config.toml
num_hidden_layers = 16
hidden_size = 128
num_attention_heads = 2
num_key_value_heads = 2
head_dim = 64
intermediate_size = 512
vocab_size = 512
hidden_act = "squared_relu"
norm = "rmsnorm"
norm_place = "pre"
norm_eps = 1e-05
positions = "rope"
rope_theta = 10000.0
rope_fraction = 1.0
qk_norm = true
attn_scale = 0.129
bias = "none"
tie_word_embeddings = false
parallel_block = false
extras = ["capped logits"]
init = "normal"
init_std_qkv = 0.0391
init_std_o = 0.0
init_std_up = 0.0391
init_std_down = 0.0
optimizer = "adam_atan2"
learning_rate = 0.003
lr_mult_qkv = 0.4
lr_mult_up = 0.964
beta1 = 0.9
beta2 = 0.98
lr_head = 0.00593
max_grad_norm = 0.5
warmup_steps = 545
schedule = "wsd"
decay_fraction = 0.932
decay_shape = "linear"
final_lr_fraction = 0.0
batch_tokens = 16384
max_seq_len = 384
doc_mask = true
train_tokens = 137900000
max_steps = 8417
dataset = "wikipedia_en"
Each number is 500 + 40 x the weight over its row's rms, rounded and kept within 0 to 999. Layers, rows and columns count from 0. Numbers have three digits each. The size before them is the row's rms in percent of the matrix's.

# layer 9 MLP up, 512x128, rms 0.156, rows 137-158, columns 0-63
093:460530528455508544478568561495472486510572534552483584436462470460521511464495508589417491472502561483529501517489512529518465471514479525477511473502448480424453506484533441533531501435493570
114:515526571511516487444494538520534498486462498545469487510567490423522532513530547458504506458507532431429461528472498449535564397443486555529493485541485447474556495572493468493473436468437485
075:548431508494541559518506516530478506475487498541471457514459497500457482534497528451565520465609428514441497507526481493526579386431455512472530475561491394468476522501467525519449503506473497
086:521494451476535508479477469498498497445460505463463482549498439485480479561508505567550554481494447511534532547570507501509510477428476501468514422502455443536567461608524522463445479439481511
096:513450497535556502490526498506578509476533454540431464449538500509565557520453501462502525524544456465417513454470506513523496472485432510529480472480471502572458439506417505517427522575438480
100:472518489533527476570557460465565469507512540570549567446476506510495523492490501541506513537477495514427532509560514532565553463535444532520546510493463422521548456450513573506531513470520501
099:496480536486493464552460552447515568521499463448486514525553408499445559502467506469416516522530492521406447518484520492554485504484499498540517456530444494507511487458484491503509528542490472
092:532525515447594516458567534516522509444457512535523465461551494438449539524541498489502473432566440478459425523529548499514488475412558579459479523562515482561496460522480518497503473511491467
099:510491459449520472475534474448515481549535553494481448428550451440520526522591530528482449530527467497448538447563543491457431514471548561471520528553529486509517457492417506491527509501445498
101:497470496525498487529505449530540533479532449459533465535490414468545569464554476503483500513528456479479542520455517477491485427466517503468511509516424473461513458446524476523472454577471445
099:482447502505533426497578558506509481509456593574497538531520532434514458490470543441487549477512547502423433506604499523479481479523476499492463496511507515571540513518520522486391459477544493
124:459489456522477528511541539475551513519550578531470554442536517445482484512522531529529440495570447501504528539586459498519469488449530524398530480546408481452480442470503522378466428493503554
101:497419533461512546530522541497565489532501510497389539433479460462547408561521488464418402436526508512505447478570465518546488521521484475485510498598459485507448475493500447462472454555478553
096:611446491492584497558520508485514510504492509432430461488528529505531496535496501546451481503520553481512510570503491431476495416475563455513482518527509539498547518515521538519418488472498413
104:499471539465528514523518549466515450534530467556450525520559513434504492425586573473471439526505477542528480461543490564600479479483503524461484492540500448483567495475468445476482466499483536
113:477469585486502568535509502511547581479574459520529558543500501549545535507492521514534491499522498482469417537473486504489516415505424517469484480523505449455550537565586446488496440484490464
045:528440556495549462558536512470554520539509493549483486445498478484513503469531531500472474484472508477481501514570557502488535456492523543432393464591472440539476456523446501417491515508524424
098:536471522504552516553470526490522519500572441509391511481475498438518467448464515508449479502491497515524559543537497425502471463497517540511525517509510456526439504476576477485429511520458485
104:540473487508550455495566515518505560531538448518526441479527514396510515522510535452573457437561472548523526439499573448462467414493507524472456451457511506504461431490410502457446497515590479
100:569439478514529510521468457511475468549495492575535480492478447506488471512484536541535407492486498497379513471536496468472477514426530496418494478603495490482551461475470492443460480520495521
098:460436433500483509478539529498500530533519552567439494430467539421525491452494563419497490471453535552453563512521494490518506429499432547520469504508478521468514525469532529498485466440444530
096:503518499447562509512570496546484495500521534497480433453563471506449522465494531530465524493491512475469491476412475534491533511514448489498462524526315469516475458459496536493479529455494459
# layer 9 MLP down (transposed), 512x128, rms 0.154, rows 137-157, columns 0-63
096:543506464534510532467505513581558548504484526445580447464477500505529512503440505546491479520469473523516524482424463401432535469544505487512422400563489475504568514511535543493484489544494541
117:478465480465518512454474503456460538468494507485507509436472560570489426446473507555468457449504475515479479412460542459531502498505491453534544439440490489470498496523503476567475515525426499
076:450465451452548456452478499458498523560477511547479502525514530455477476482523458446497481508374513472532517531501473531484443516475542481552500511547422526569508511534516492441610443459518480
096:442518488533486503467541531492456570503476508449466566485473523444527533474474569467589474497518454458477517541558513524458437519485459434541471478532443441508557545453508488554476515559587516
095:475500507549452543535493525543474455423484547494527515482466497486454510586525517518482531487430510512519494466462495527458568492428494542546495506483503458518416496432569452546532520514479396
102:433502483470472507549491560509505529495498472552467509479489480491516532466491531555479441534566443492507488496451544458490485508516499494391459508482473595528485530499467459507509407480461566
102:523513534493526559492520559443473544455497515448519507481510565511399549534504548444476476572426545530535517482496442511448520473490445494529560507438485560459462475426524530530528575503500594
097:473505493543516543518416464526466436521511530390486541467516505560540488448559457457510501600490585494540451492492483469478478536484502558526536456479535414503533545467486527480545533499468520
101:442472503506462478437524442557532495454512467585576474525499483495513428536470522426499464483413454512440556540535477513478469514518566531517542431462518512524481536469517497568532500504506419
095:500506582547487534454508575537516489468520514411468467486504526452510477439442532440503534562513539530488466575492513546499498549527532575567505517515462505528443471484476471507536526498534531
100:511567532503518448513475467423597515466506427475615424482483470458392480506464482474463484462505577488510503440432508481469464543472466495496499488495486540521500534431509442487524543542495488
108:501570535507472490489543499542557540511445515556534414636579469538459498558534516494570491486515512512480427494537460482495506460479447458495500580516524520549529486538518509538553579428437491
102:543453530490522463446533508469495474536525505575448525506546490514577452541525519517510556538497549530515478432551453481539512571533528470427531495531515548507451472433528485537481555398455514
092:498496533522521531483513537517514472498432523434472508477471515509474540505556490558484468516530485468522513500546555506474505456511519539509486505487432533510518457380561510555512528486538476
106:531450499465493520458548527533518520496473491459492486428514473511464557549520465600522471492478439421490487459428525570540492482546474467526511493554509592558490534471499487473471490470524534
114:460520501545509395516519540470447490556507482469479496457499551466570527485442539500413460541498462527541465456543487482526462509470502503526461453550507549503475465425435471513538538489529523
038:546525534531519589458457518550499449540505522472557508483561471465494523532468523496487488474479481492497495504505489536471537500443468524447518513500457478571488522522504470511542444455505530
097:456491475471509465460521502553515524449487482442544504490509544479441544503618540509530512511501440485490572574452446471513507455459427550480462515467523506503493572519522437521501442422470494
107:493512378450475553512555521605559492470499533553503560491512473478501476444441500462441580530480527496471528545462495508513466531487561522524538512557486515499511452547462461512531512504427526
105:531522577482497534457526504562424525534421507531556489483501457508543423482458461522434421416492456527462530463500466536449458487570543514519509514450489500538471492567462509468559551481504454
100:501561452563473540484413485453510501498523465469480460523461495466557520494442484543543540514433544547475467594489537530515490510546496476456502522487554483532506519447497474521516479537512566